Weights of a small transformer language model: LayerNorm before each block, 6072 steps.
Each number is 128 + 24 x the weight over its row's rms, rounded and kept within 0 to 255. Layers, rows and columns count from 0. The size above them is the row's rms in percent of the matrix's.

# layer 7 attention value, 192x128, rms 0.153, rows 185-191, columns 0-127
size [ 70  77  65  64  67  70  76]
[[ 76 127 147 156 115 128 122 161 134 167 154 142 127 116 142 136 102 134 105 119 104 116 108 104 123 121 120 102 132 143 116 120 128 150 130 122 144 129 136 124  73 133 153 112 128 121 101 133 109 130  87 136 102 110 135 119  99 155 157 148 138 142 161 134 145  89 152  79 110 130 197 118 141 130 129 156 122 110 174 109 105 136 159 104 181 122 150 125 106 122 118 173  68 148 107  94 102 139  88 103 143  90 144 193 137 123 157 114 146 124 132 142 128 166 149 126 172 110  84 140 116  97 103 131 146 143 159 152]
 [144 151 159 115 139 132  99 141 119 139  99 104 122  86  97 129 124 107 151  98 168 132 117 106 117 112 137 153  75 112 131 148 121 118 147  88 160 138 146 119 139 123 161 140 117 158 163 140  98 165 145 144  83 120 159 100 153 154 118 111 147 108 141  90 154 141 124 104 113 118 113  59 106 119 125 172 132 138 115  85  94 126  84  65 141 141 153 125 153 129 130 146 107 138 152 132 130 126 125 164 102 121 163 109 112 134 157 161 107 131 110 120 129 163  96  99  73 119 101 116 125 147 114 184 129 124 140 140]
 [129 137 111  95 125 135 105 158 144 104 112 128 120 105 102 106 150 138 100 156 125 102 129 193 127 119 114 108 142 179 139 133 145 145  91 171  78 131 155 142 115 115 110 133 109 114 123 105 161 124  96 150 139 134 131 159 142 156 137  73 150  83 100  85 102 113 117 171 149 115 104 171 181 125 150 114 134 163 128 161 139 120 130 110 116 146  91 128 170 100 173 173 163  86 135 117 115 103 153 122 128 104 133 147 159 130 106 131 158 133 143 133 107 132 129 119 166 116 148 145 167 121 116 113  87 123 142 132]
 [103 121 149  85 172  88 135 134 156 120  90 113 155 123 118  97 134 136 101 156 133 159 101 159 103 169 150  69 144 101 163 127 142 106 135 162 122 124 134 177 110 131 146 155 160 112 109 156 125 167 106 142  96 116 148 106 124 108 118 141 115 130 177 123 107 118 206 152 104 138  76 138 139 134 139 170 143 131 106 152 120 125 105 145 160 150 111 119 102  71 123 162 133 113 148 129 123 106 127 104 136 153 134 122 137 144 169 116 127 139  71 122 102 149 128 128 116 140 136 140 118 135 151 114 107 120 102 100]
 [145 151 164 137 135 108 128 117  94 122 120 144 188  93 115 115 149 142  89 134 129 123 162 118 123 165 124 121 114 142 118 118 124 133 111 174 116 137 171 103 129 104 192 102 113  99 191 155 144  86 137 108  99 123 161 139 127 129 130 145 116 161 133 171 123 123 103 109  87 101  97 153 133 157 137 131 139 101 114 124 121 106 104 172 138 154 134 115 163 152 135 156 178 151 124 127 126 152 111 168 139  95 124 121 103 102 128 127 113 107 127 134 119 155 172  96  69 134  87 124 107 122 101 153 130 152 133 152]
 [166 121 122  99 107 119 135 124 114 149 128 105 130 107 127  90 140 142 124 120 112 148 117 130 171 118 134 121 137 141 197 132 117 117 139 159 168 116 130 138 158 144 156 129  63 110 112 142 128 111 104 157 114  91 160  84 123 168 171  99 122 133 154 151 147 116  98 174  70 157 143 144 110 109 152 146 170 116 125 158 123 126 140 161 135 126 136 115  94 140 110 127 221 119 117 128 143 115 130 124 128 150 139 121 126 100 122  99 177 130 100 139 142 139 100  99  96  98  84 124 136 123 148 107 137 128 142 130]
 [172 116 160  84 173 146 146 111 139 140 126 132  78 123 130 167 147  83 145 128 164 114 131 155 178 128 122 137 113 147  77 116 137 134 115 122 103 127 140 158 126 123 182 143 111 142 111 130 117 123 115 131 148  62  98 137 107 134 116 130  70 120 109 113 135 135 134 117 128 110 114 130 156 135 126 165 135 142 135  80 126 129 126 142 127  92 125 124 123 150 112 125 152 103  95 147 120 137 137 150 119 147 157 158  67 128 118 102 105 137 105 126 113 125 201  91 136 133  77 141 181 126 119 138  89 120 130 108]]
# layer 7 attention output (transposed), 192x128, rms 0.118, rows 185-191, columns 0-127
size [ 70  74  67  68  69  66  73]
[[165  94 122 143  99 156 105 131 131 166 187 169 164  92 106  97 115 160 118 145 101 127  85  87 147 127 113 142 138 131 154 122 144 118 149 142  99 142 154 162 101 114 149 113 120 109 130 149  92 149 103 155 145 119  98 138  96 142 109 135 104 132 140 130  90 107 132 120 135  96 127 128 134 142  94 106 103 145 163 149 173 153 152 159 109 124 117 122 107 130  94 162 115  95  95 131 169  76 112 160 147 130 103 138 150 154  97 123 183 143 155 150 149 137 123 133 141 128 108 127 117 111  96  92 144 119 137  77]
 [129 103  99 134 104  95 110 128 136 190 126 176 117 116  93 115  98 140 179  83 127 132 124 135 125 119 111 138 125 155  85 130 111 136 141 126 144 119 129 123 136 128 146 153 123 143 105 140 156 132 135 147 137 153  98 153 125  87 155 130 102 186  89  85 155 139 132 157 179  88 114 132 104  99 114 137 133 163 127 137 169  75 102 112 108 158  88 139 108 112 142 176 106 108 162 109 126 140 121 120 148 170  93 132 151 122 112 146 120 150 105 135 124  91 130 128 144 107 122  84 144 177 131 128 152 155 128 107]
 [ 93 145 174  93 163 103 160 154 125 114 104  95 152 144 113 137 150 131 133 138 141 162 134 163 103  83 136 124  92 103 157 111  88 163 106 123 127 114 102 143 120 135  96 119 159 153 156 127 128 107 138 156  58 133 158 127 111 164 115 147 141  97 111 151 145 133 117 132 175 114 151 135 140 124 151 150 136 101 129 153 141  98 174 117 135 100 137 109 142 129 153 125 114 117 125 122 132 123 138 117 112  47 141 128 149  85 138 113 144 144 130 127  96 138  80 181 120 151  99 169 117 116 138 120 122 144 166 148]
 [182 143 124 111 145 127 123  87 103  82 116  81 167 120 107 125 133 121 103 115  88 171 139 121 119 104 108  91 130 140 128 124  93 158 123 108 146 171 118 142 162 140 121  74 150 112 145 103  80 110 156 163 129 157 157 138 143 126 170 145 120 137 105 126 138 156 102 168 121 121  77 101 122 132 120 145 158 129 142 113 146 131 134 143 134 126 136  38 149 102 131 140 108 154 126 114  95 154 157 111 146 156 131  98 135 135 148 114 109 121 119  93  94 143 123 137 113 106 138 143 125  97 110 103 110  86 137 142]
 [107  96 110 129 147 104 129 154 154 126 115 128 125 128 151 117 142 131 139 157 123 141  74 110  91  95 124 134 126 155 128 110 113 121 120 132 140 133 141 140 177 139 148 111 112 145 109 164 161 137 129 113 129 137 106 106 149  81 150 127  32 164 149 163 126 129 116 141 144 150 127 119 123 120 116 137  93 107 139 129 122 116 137 143 117 127 141  91 102 115 140 170 136 113  83 180 131 132  97 136  95 178  92 108 121 105 104 112 127 106  99 108 192 105 105 133 111 179 149  72 148 134 105 137 136 125 148 104]
 [128  93 117  77 166  90 151 130  94 145 116 114 127 108 122 113 140 113 132 118  91  98 137 146 105 136 158 131  91 142 111 108 159 122 158 120 124 157 111 136 110 129 112 119 159 122 113 111  94 119 144 153 103 137 149 145 167 111 149 100 126 144 123 100 112 106 108 121 107 157  99 143 142 101 132 104 102 107 117  99 147 111 159 128 177 159 101  92  78 131 133 162 149 139 114 169 127 111 156 132 128 103 128  97 138 111 147 104 138 143 104 101 198 141 121  76 187 182 147 106 135  91 140 147 103 151 130 128]
 [106 143 130 130 161 123 107 158  75 145 158 129 104 144 132 143 129 167 141 107 126 146 127 162 112 134 122 146 128 167 105 115 115 119 113  89 171 144 155 129 125 141 135  73 101 144 138 122 131 126 116 155  97 126 136 126 109 132 141  95 154  95 123 125 146 115 110 137 115 134 148 102 131  94  98 130 127 129 103 127 142 116 126  64  95  96 126 174 121 108 161 153 139 147 166 154 172 157 117 180 111 136 204 125  93  85 111 166 123 122 106 127 135  98 121  86 155 112 125 107 140 114  87 154 138 166 137 108]]
# layer 7 MLP up, 448x128, rms 0.131, rows 0-19, columns 0-127
size [108 100  98  98  93 111  94  93  92 102 106  88  96 101 106  96 102  96 106  87]
[[145 129 134 138 144 107 150 139 147 132 126 137 139 141 123 119 144  93  69 156 167 133  66 139 114 140 133 134 124 137 105 140 147 152 131 160 154 141 149 143 114 119 137 202 117 141  90 146 121 135 119 102 118 121 168 145 212 137  94 162 152 137 117 138  88 115 121 136 123 147 178  93 136 150 105 102 169 109 116 121  97 143  98 124 118 129 132 109 153  80 117 131 135 166 131 112 129 124 119 104 154 138 136 139 128 121 165 142 166 117 141 138 102 124 177  87 127 105 148  89 117 131 121 151 134 146  78  98]
 [121 119 118 145 116 143 143 110 113 109  94 122 148 142 119 115 102 132 174 148 127 139 144 117 139 138 110 150 128 190 129 140 197 147  78  99 119 147 126  99  97 140 123 144 118  96 188 131 128 116 136  75 123  96 109 129 105 137 108  70 120 156 120 157 112 127  80 178 108 133 131 151  94 114 110 147 138 117  96 110 145 129 129 131 162 126 100  88 134 141 105 110 129 142 145 141 161  87 141 129 127 132 160 156 144  92 127 147 120  58 141  98 113 129 149 115 138 121 170  98  87 127 108 150 136 135 146 124]
 [144 123  89 143 141 140 168 144 105  96 142 110 136 151 127 155 101 112 159 109  99 106 117 139 147 115 149 200 140 146 101  95 169 132 117 115 130 146 145 130 145 128  86 133 150 143 137 131 129 149 145 125 163 138 136 140 180 113 151 110 128 104 144 156 188 124 131  97 121 125 121 149  94 139 104 128 113  99 117 128 163 122  96 152 114 141  91 130 100 112 171 111 138 146 147 115  83 125 127 100 124 111 128 110 125  85 186 138 110 152 125 139 139 118 119 138 133 140  95 119 110 138  71  96 123 133  68 191]
 [133 129 151 157 122 107 144 137 117  77  92 140 145 122 156  85 124 118  96 105 149 145 158 132 100 127 155 120 141 111 155 147 140 120 133 126 149 111 170  97  91  92 110 158 109 115 125 116 135 115 132  95 185 140  81 199 143 100 124 108 109 105 133 112 144  86 147 132 116 168 146 148 125 110 114 168 180 106 138 143 115 146 116 116 105 126 185 144 113  75 162 132 154 142 144 117 124 142 124 130 141 118 162 123 106 120 158 146  96 143 115 152 121 101 136  89 134 118 131  97 116 147  96  94 137 167 154 151]
 [113 108 124 158 105 128 135 114  94 184 143 139 117 104 126  85 107 169 140 147 145 117 161  88 151 111 114 120 140 146 119 109 122 122 165 152 111 110 119 197  76 117 125  97 130 108  84 166 113 138  68  89 154 128 124 139 145 109  79 124 129 134 132 142 116 171 134 183 135 166 125 149 139  96 132 145  98 110 128 115 153 148 106 151 121 159 119 111 112 104 123 135 114 131 125 145 137 183 145 109 134  85 115  93 115 138 147 136 161 118 120 124  97 147 147 112 129  98 136  96 121 130 100 131 113 132 147  73]
 [137 157 135 147  89 159 136 135 126 131 103 119 130 133 130 129 119 121 110 133 111 101 121 145 126 159 121  86 115 118 169  89 108 169 150 118 135 243 131 141 157 118 106 142 103 107 142 142 111 133 142 129 134 135 102 154  96 127 158 116 138 146  86 143 115 170 102 127 114 114 127 137 130 160  97 118 120 126 145  87 101 112 133 153 114 157  99 142 115 148 150  98 134 130 111  80 127 154 143 125 158 182 125 139 130 120 149  94 133  93 104 146 176 125  93 147 144 120 161 136  87 139 116 124 110 131 111 185]
 [108 125 156 116  96 149  65 107  97 158 107 155  93 162 163 137 138 128 122 123 154 137 106 124 119 118 144 132 155 100 149 147 144 144 139 161 136  92  95 170  97 142 141 149 120 138 164  88 126 121 101  90 176 119 124 163  97 126 152 147 149 133 107 120 129 129  99 135 138 115 116 117 144 102 143 159 158 127 153 138 155 117 158 120 166 110 116  98 114 129 109 155  87 138 141 163 103 113 141 123 163 131 166 109 183 107 133 102 152  89 140 103 142 127 184 142  98 139 107 111  89 104 102 133 103 159 159 138]
 [177 110 140 153 134 154 100 147  79 127 109  94 110 138 164 132  92 150 136 128 133 124 171 120 133 159 136 202 108 146 123 164  96 130 123  79 140 138 163 132 111 118 105  94 124  93 157 148 132 111 139 159 113 109  81 120 162 126 129 136 150 119 164 140 141 108 124 134 125 128 134 110  87 115 147 123 131 135  97  64 127 165 138 121 142  70 122  91 139 103 125 113 110 138 115 136 129  96  93 136 164 147  82  91 110 114 127  97 155 102 149 103 117 131 130 119 146 122 136 103 138 118 104 128 107 104 163 165]
 [113 136 105 145  69  49 107 159 120 110  87 118 142 167 136 162 127 141 142 153 124 123 140 146 128 108 123 130 129 167 168 145  90 129 129 112 150 146 132 143 145 112 150 129 123 164 165 160 105 125 142 166 181 145 141 122 135 124 164 104 163 105 112 103 134 120 113 125 107 137 157 126 129 111 172  82 153 125 121 167 163 144 126 104 141 139 102 105 135 138  82 107 132 110 154 143 126 135 128 129 123 168 140 106 103 106 186 131 144 149 121  83 118 107 118  87 154 131 130 123  92  99 123  88 102 152 131 142]
 [166 107 158 140 137 110 139 102 175 118 108  94 164 124  59 118 137 128 133 101  97 141  81 149 167 143 125 110 151 147 116 142 114 154 183 118 141 112 127 119 114 111 139 125 115 126 125 131 154  87 153  88  82  66 109 149 176 104 130 129 146 124  97 130 159 167 153 137 137 125 108 175 150 140 115 104 110 139 118 135 126  90 128 141 129 109 175 135 123 144 149  99 127  91 121 109 122 121 144  76 138 122 175 147 114 121 123 113 128 121 125 162 139 159  86  99 123 166 115  98 142 143 134 101 143 124 126 139]
 [123 157 185 136 158 132 146 122  75 114 138 114 130 126 145 142 116 144 133 147 122 121 139 104 124 166 113 130 105 163 122 149 103 150 123 143 171 160 120 134 126 105 133 121 117  98  90 124 107 111 117 168 140 172 134 146 112 115  81 131  59 119 116 147 140 183 131 123 115 150 139 122 181 150 158 143 142  86 117  95 115 152 133 143 173 109 121  94 163 111 117 147 163 106 149 126 119 116  72 189 172 145 124 111 111 110 121 151 131 125 108  93 117  98 143 150 103 138 134 115 144 106 124  99 121 124 147 161]
 [130 118 125 122 146 120 126 132 145 109 123 108  87 127 133 123 150 145 150 155 118 103 151 123 132 149 119  98  79 103 110  84 161 131 123 148 106 101 144 149 140 140 106 109 108 122 176 108 109 137 132 104 137 109 141 126 130 115 111 146 112 152 101 162 143 133  71 156 103 143 102 124 163 146 145 108 117  82  97 169 137 147 122 131 146 186 144 138 175  77 115 103 123 165 122 153 132 124  62 107 154 141  90 132 147  80 114 143 146 109 107 154 137 183 161 142 152 102 134 109  92 103 139 106  89 138 128 120]
 [150 157  88 143  85  88 168 100  71 150 120 195 139 129 107 126  99 100 142 113 161 126 113 158 119 150 167  98 145 148 104 110 131  99 149  98  93 117 145 134 145 132 137 130  88 154 146 145 122 123 126 128 108  86 125 165 123 128 120 137 162  96 141 119  96 143 136 120 119 153 131 102  82 147 107 132 160  93 141 105 142 123 114 170 138 172 142  98  81  97 121 159 129 126 123 125 123 153  96 140 122 115  91 167 143 144 138 123 113 153  99 114 129 120 134 127 160 116 111 120  93  65 126 111 127 102 143 128]
 [148 139  92 135 146 115 135  92 130 134 113 136  68 141 158 143 109 175 139 128  90  78 135 112 111 130 101 109 126 165 126 121 122 160 149 144 145 108 122 139 152 138 216 148 117 164 114 108 118 115 136 148 140 117 138 183 120 145 124 140 101 120  93 145 151 154 116 128 168 147 150 148 141 114 125  83 122 107 139 105 146  72 105 144 110 142 126 109 150 114 167 101 105 122 108 139 123  93 151 134 153 149 157 103  86 139 113 106 112 110 113 130 153 110 107 144 114 104 102 138 117 118 113 142 144 112  85 189]
 [108 135 149 110 126 115 136 135 134 117 161 103  58 156 106  98 111 166 150 139 105 127 124  86 112 163  65 144 113 147 145 117 149 131 135 123 124 136 148  97 110 116 126  84 147 153 131 139  91 167 127 136 175 106 147 133  89  91 147  88 142 125 107 146 137 124 107 128 136 131 116 125 137 147 119 112 132  70 124 131 135 135 110 144 131 129 122 128 137 111 114 121 139 135 138  91 138 129 156 129 199 137 185 155 136 151 166 149 158  58 150 121 161 165 160 116 130  97 154 123 121 153 120  94 133 136 113 109]
 [147 113 159 125 149 155 120 133 153 124 152 102 150 163 124 124 109 133 146 122  90 122  78 112 113 140 141 146 123 116 153 140 188 136 101 170 107 136 109 131 143 136 126 145 140 116 170 186 118  73 113 122 108 107  98  84 142 126 154 217 142 117 133 117  86 119 139 140 105 119 105 156 111 143 151 158 138 107 137  88 161 174 108 141 129 140 141  96 113  80  89 141 111 128 167 107 123 106  97 106 137 131 157 156 153 135 164 153 110 128 131 151 123 137 149 139 122 145 142 120 144 136 151 146 143 152 122 159]
 [152 122 147 145  88 153 188 163 136  87 136 131 121 169 151 107 149 120 140 115 120 130 138 122 127 110 123  69 115 131 130 136 123 130 127 108 132  98 117 145 108 129 103 105 127 146 154 134 180  58 138 146 142 137 140 171 133  90 121 138 154  99 125 145 123 139 161 128 131 152 101 113 100 135 165 143 128 164 174 109 137 159 106 161 120 127 145 138  73 102 127 142 139 125 130 120 118 106  98 115 158 127 208 119 106 101 149 141 127 159  96 149 124 105 141 108  92  84 126 118 128 116  83 131 160 130 133 148]
 [129 110 115 123  77 113 145 123 149  91 104 114  97 127 127 152  90 106 139  74 184  92 185 117 106 108 130 168  87 122 135 112 141  79 108 171  95 158 154 133 128 107 130 135 148 129 151  99 119 128 118 147  88  92 123 122 117 148 136 170  93 112 185 124 147 146 135 127 141 166 107  90 145  93 128 137 156 158 135 160 157 160 127 116 136 125 119 121 136 107 128  82 138 101 140 126 134 124 124 140 101  97 127 132  95 101 159 135 120 106 177 128 149 105 172 114 121 121 123 119 142 127 110 154 117 150 153 104]
 [116 149 158 131  81 129 133 115 111 133 153 128 157 175 136 160 102 151 132 110 146 112 154 159 112 137  95 131 151 119  95 149 134 132 154 102 100 127 128 148  88 148 165 158 133 150 131 141 192 126 122 141 108 148 131 175 107 135 119 116 126 145 125  84 177  98 140 139 144 148 148 112 104 135 126 122 139 123 133 130 115  92  64 130 128 172 159 132 152 122 147 106 120 151 145  91 131 149 144  87 158 103 133 144 119  62 136 136 111 138 100 104 116 100 143 167 141 140 138 134 115 104 124 114  74  80 124 171]
 [144 116 127 119 131 153 104 126 155 124 126 152  83 150 135 110 107 115 105 105 113  88 146 103 145 115 136 166 139 131 128 102 158 137 123 161 100 138 130 152 105 158 108 123 180 117 105 120 133 139 178 111 143  51  99 129 132 125 153 157 147 126 143 100 133 167 104 131 127  99 106 153 119 134 101 125 141 102  99 153 132 123  99 108 127 137 118 106 111 124 167 154 111 128 166 131  65  64  75 105 167 160 119 144 155 140 138 128  95 104 121 103  89 150 107  96 131 159 152 123 101 165 135 125 114 145 124 143]]
# layer 7 MLP down (transposed), 448x128, rms 0.263, rows 0-19, columns 0-127
size [106  95  95 114  88 115 101  97  89  98 110 101  97  96 103 103 102  95 109  91]
[[107  88 119 125 144 120 112 117 150 117 110 125  95 131 135 161 114  78 122 115 130 127 107 136 165 149 171 152 145  92 205  99 157 110 132  87 172 119 132 134 145 130 128 126 134 172 146  94 113 147 179 126  96  97 104 148 180 104 115 131 129 164 140 132 121 111 109 130 131 114 131 132 128 110 104 127 154 147 121 156 107 155 105 137 124 174 150 136  97 105 124 117 124 171 123 139 110  85 167 107 167 167 112 133 133 147 128 166 146 125  96 170 105  96 111 141 102 109 131  94 130 134 127 147 152 136 104  82]
 [154 100 125 132 131 150 109 125  90 169 131  96 109  97 184 105 142 160 131 156 118 112 142 168 143 106 114 133 139  97 164 125 101 127 131 147 155  87 135  92 153 105 149 153 108  77 105 127 113 136 140 130 145  91 112 118 118  84 166 161 124 145 126 127 110 123 143 109 133 104 133  90 124 151 166 179  94 116 128 105 124 135 108 129 129 121 164 144 149 132 150 183 150 125 154  94 114 159 149 143 133  93 121 101 172 129 133 124 127 157 147 128 131 121  92 172 127  98 133 136 161 111 142 127 164 190 155 118]
 [156 147 129 134 129 141 123 126 149 105 129 107 150 174 138 122 134 106 130 141 115 123 150 126 105 115 129 121 137 122 131 118 116 132 102 134 134  93  97 131 116 149 174 132 169 113 149 140  96 124 141 112 127 188 129  94 130 148 143 180 121  96 102 113 108 128 174 148 123 115 142 145 111 159 103 151 165 152 152 165 148  85 144 135 118 151  96 141 169 124 153 119 206 122 100 142 118 200 134 112  80 102 119 157 120 105 124 105 153 123 159  82 145  85 151 107 116 136 102 117 123 111 169 140 126  88 136 127]
 [166 145 108 152 144 105 140 120 119 142 101 122 141 116 148 125 185 124 150 130 105 130 133 158 128  96 102  98 143 149 154 136 138 130 145 124 110 119 117 186 133 101 176 125 117 136 115 107  99 153 181 168  83 180 111 121  90 101 113 108 129 112 125 171  71 140 113 144 118 137 117 118 138 132 138 110 153 119  90 115 116 148 116 152 135 127 113 126 153 111 125 136 138 169 143 136 104 147 140 102 129 116 127 130 187 149 137 134 164  98 140 138  95 150 144 118 120 116  98 116 127 212 149 172 171 143 126 126]
 [104 167 115 130 140 131 155 148 104  88 157 133 119 153 163 120 136  98  85 143 130 123 132 139 116 127 158  85 140  88 146 132  93 129 116 160 151 151 137 123 137 136 159 183  86 115 114  88 127 145 138 139 135 117 122 101 129 164 127 124 113 161 154 151 134  97 110 103 126 106 120 105 140 128 151 137 146 165 146 138 128 116 136 140 143 157 112 151  66 124 132 108 158 128  98  79 110 157  90 114 184 139 122 112 155 143 107  85  53 127 141 127 150 124 150 144 114 133 146 147 106  95 125 104 169 166  97 135]
 [143 129 149 126 125 125 151  83 106 138  76 128 152 114 161 102 119  89 155 137 148 116 157 130 123 158 178 100 117 153 101 123 125 114 128 107 154 158 136 164 113 132 144 111 142 142 140 109 125 141 118 104 106 151 168  96  88 154 141 135 108 117 137 125 107 114  91 152 164  96 139 131 112 139 115 161 141 158  82 122 137 111 134 119 123  90  67 148 125 151  65 128 128 116  69 152 157 156 132 141 154 135 157 129 113 177 138 118 135 141  89  82 143 112 147 176 154 106 147 133 140 153 135 120  91 103 131 124]
 [138 126 146 161 120 122 161  85 164 130 122 151 173 132  92 146 118 162 125 101 110 142 130 131 157 115  89 141 123 118 146 100  95 171 137  72 123 121 135 112 120 115 106 140 137 143  91 174 110 131 165 142 105 142 135 101 171 149 129 129 112 128 163 116 130 128 155 137 111 141 137 117  89 160 108 116  80 119 110 101 103 114 109 100 105 161 162  66 161  95 148 135 120  99  79 149 158 156 118 133  72 103  85 159 110 134 131 127 136 151 119 151  84 112 131 132 138 147 141 110 125 135 146  99 163 137 125 123]
 [130 144 186 112  81 118 116 126 125 122 169 118 148 108 134 121 124 120 110 132 120 118 113 128 130 113 170 147 133 186 148 129 142 172 154 106 143 153 115 104 117 129 119 120 130 129 129  93 133 128 135 125 126 148 122 160 122 139 131 151 119 105 148  90 115 111 146 166 147  95 117 162 107 100 126 106  62 189 145 158 122 161 156 129 144 141 149 160 148 111 103  95 136 138 161 117 119 128 188  93 134 113 136 139 140 140 109 141 118 142 137  83 139  81 137 170  75 126 134  68 134 101 127 115  93 114 155 101]
 [106 107 141 149 135 116  93 101 129 118 166 113 135 132 157 146 114 153 112 108  85 110 169 142 130 139  75  86 143 126 135 131 127 101 136 119 119 123 148 186 134 115 189 174 104 112 134 115 138 143 137  99 121 115 137 107 112 154 120 140 127 147 149 134 136 140 126 140 125  80 128 148 160  83 151 104 164 124 142 164  68 185 124 117 142 106  81 122 138 151 127 108 168 148 126 135 126 134 140 158 125 169 115 124 104 119 109  99 127 177 162 119 131 144 107 123  91 137 118 153 117 158 142 156  73  97 112 125]
 [151 110 121 119 135 133 170 108 165 143 154 141 146 123  82 101 139 141 131 125 146 119  85 127 139  99 166 100  97 123 147  98 128 154 136 152  79 106  80 106 134 109 146 121 126 105 102 122 102 102 113 123  92 107 135 114 142 169 122  98 127 121 134 161  98 125 140 157 126 164 145 124 149 129 116 148 102 144 124  89 142 161 121 148 124 109  97 107  92 106 123 152 145  66 103 156 133 143 137 118 148 119 105  85 125 136 144 106 122 148 135 140 155 169  52 120 124 132 154 133 133 203  93 143 114 132 123 149]
 [116 130 136 156 139 116 138 107 115 134 129  96 128 100 151 143  88 119 126 133 125  83 111  91 115 196  90 127  95 165 168 132 152 134 131 144 129 122 110 132 104 130 100 114 133 132 105 137  92 157 173 138 147 135 110 138 122 158 117 174 108 106 113 146 127 137  90 144 159 122 154 118 175 105 159 134 128 165  85 139 157 131 128 144 135 109  98 221 130 130 108 119 132 132 147  96 132  36  97 141 162 136 104 132 123 105  96 141 132 137 126 129 133 105 128 132 134 124 146 144 144 141 141 125 110  97 147 138]
 [161 134 127 144  81 101 146 119 123 133 101 160  92  92  79 144 120 118 120 135 102 156 134 102 167 116 128 119 122 149  86 120 139 105 137 132 118  94 123 107 123 158 126 106 147 132 168 159 121 119 118 166 110 155 155  75 147  91 126  60 141 114 148 133 135 111 114 138 165 107 152 148 115  98 101 120 197 127 130 107 140 134 113 129 130  91 145 158 119 113 147 123 117 130 136 113 140 134 120 134 103 137 186 158  94 152 133 100 130 135 103  98  98 106 169 102 128 102 117 137 162 146  86 147 108 154 171 127]
 [ 74  75 121 106 150 102 111 114 102 132 135 103 114 143 158 128 162 127 114 124  80 136 151 134  81 143  75 128 105  90 176 133  91 135 180 155 124 100 112 129 126 107 137 143 119 132  95 113 136 133 134  95 148 143 146 110 150 112 122 109  79 145  91 145 137 155 115 137 143 103  86 158 104  98 146 178 162 144 118 150 123  88 113 106 124 139 106 111 147 116 153 117 116 116 139 132 143 158 170 140 122 162 128 121 120 132 127 140 118 124 149 130 142 144 139 165  95 130 117 156 155 146 178 126 127 150 193 126]
 [166  88  75 145 135 163  89 120 150 131 127 150  70 128 113 126 109 123  92 125  99 145 114 142 116 111 178 144 147  98 147 117 112 122 119  90 127 120 120 123 144 136 187 123 161 186 137 129 159 170 101 153 147 133 167 136 152 155 143 157 121 145 144 118 152 129 120 173 119 118 149 104 115 147 131 123 107 131 135 161 137 109 123 130 134 136 120  88 163 119 126  70 112 160 163 112 111 119 142  91 141  88 130 131 115 153 115 148 125 119  99  89 131  99 108 145 104  97 147 122 155 125 127  88 136 119 150  74]
 [138 112 121 120 164 135 135 101 155  97 184 119 134 162 135  88 118 152  88 101 168 167  91  95 165 123 116 192 113 153 137 169 112 130  84 136  91 126  91 109 150 151 118 120  89 150 155 124 123  94 126 120 111 111 133 170 120 101 111 134 113  88 123 155 157 125 115 130 149 129 100 129 152 114 129 116 135 175 126 179 119 144  95 174 132 152 111 124 102 108 161 145 106  84 127  91 109 122 130 116 132 131 114 155 159 148 133 114 120  96 154 114 147 155 162 137 134 123 135 140 152 106 119 139  90 127 159 121]
 [128 141 114 154 157 117 175 126 115 115  93 176 157 140  96 120 113 128 101 117  96 127 174 155 122 159 144 116 101 133  86 149  88 128 128 150 133 102 132 142 107 109 143 130 105 147 120 106 140 116 152 138 112 134 119  98 120 119 143 144 137 131 139 120 144 125 147 100  84 160 116 126 107 148  77 124 130 155 158 138 112 155 101 130  93 111 146  64 104 134 147 150 146  93 107 145 167 198 144 167 120 143 134 152 144 109 112 107 133  94 147 125 116 162 175  81 137  94 124 115 171  96 141 109 103  90 132 125]
 [131 128  97 173 138 157 133 127 142 124 103 140  85 137 160 126 133  75 126 168 129 133 141 121 133  93 106  99 140 103 119  88 100 140 180 114 130  81  89 155 177 109 115  95 143 157  96 116 118  96 132  81 108 144 124 134 138 114 138 100 172 129 128 149  76 118 149 156  91 156 108 116  92 132 158 132 151 105 138 122 104 104 115 106 177 112 118 100 122 164 112 163 143 100 157 170 132 131 100 106 138 141 171 127 170  96 144 122 132 102 109  98 116 135 140  95 148 131 143 124 110 125 112 122 124 110 155 118]
 [139 108 157 132  95 139  91 113  73  91 129 102 115 140 121 102 109 105 159 136  90 119 151 115 123 122 129 128 159 152 144 132 158 117  91 140 117 127 140 113 128 107 175 114 157 127 151 116  64 112 156 113 160  88 129 122 154 153 137 148 136 114 145  81 133 106 120 175 153 141 115 117 134  96 123 135 111 133 142 150 147 204 158 138 185 121 104 127 124 122 114 122 104 120 155 141 141 117  94 164 121 159 124 127 178  98  95 157 142 133 138 100 114 133 147 127  71 102 102 129 146 106 142 125 143 108 168 134]
 [155 119 139 125 155 174 120 123 143 140 148 134 124 164 117 154 135 154 121 150 137 141  87 130  81 135 128 113 125 118 137 153 159 136  83 115 108 147 125 117 121  91 202  88 123 153  88 131 102 151  94 122 129 145  87 128 178 130  76 103 149 126 120 131 131 132 148 139 153 103 150 165  96 139 126  90 139 112 116 130  98 166 160 126 131 155 145 152  99 144 160 113  91 126 106 127 103 138  88 136 146 127 174 126  98 106 116 118 145 108 116 134 128 118 119 104 135 137 126 180 122 109  90 120  97  81  84 102]
 [168  99 126 124 144 108 119 123  85 130 127 125 114 120 117 140 160 146 122 159 100 175 129 140 136 140 161 124 129 130 153 111 109 130 110 153 130 138 116 114 138  80 133 109 111 112 150 158 166 100 109 143 158 157 106 116 163 122 115  88 103  97 174 169 138 134 157 133 104 160 102 112  96 123 104 139 148 114 116 153 146 122 169 148 129 115 105  92 129 114 137 118 132 132 108 144 129 129 137 161 123 189 142  63 144 116 184 166 126 136  87  99 172 125 136 123 134  85 109 166 135 121 150 128  89 178 131  96]]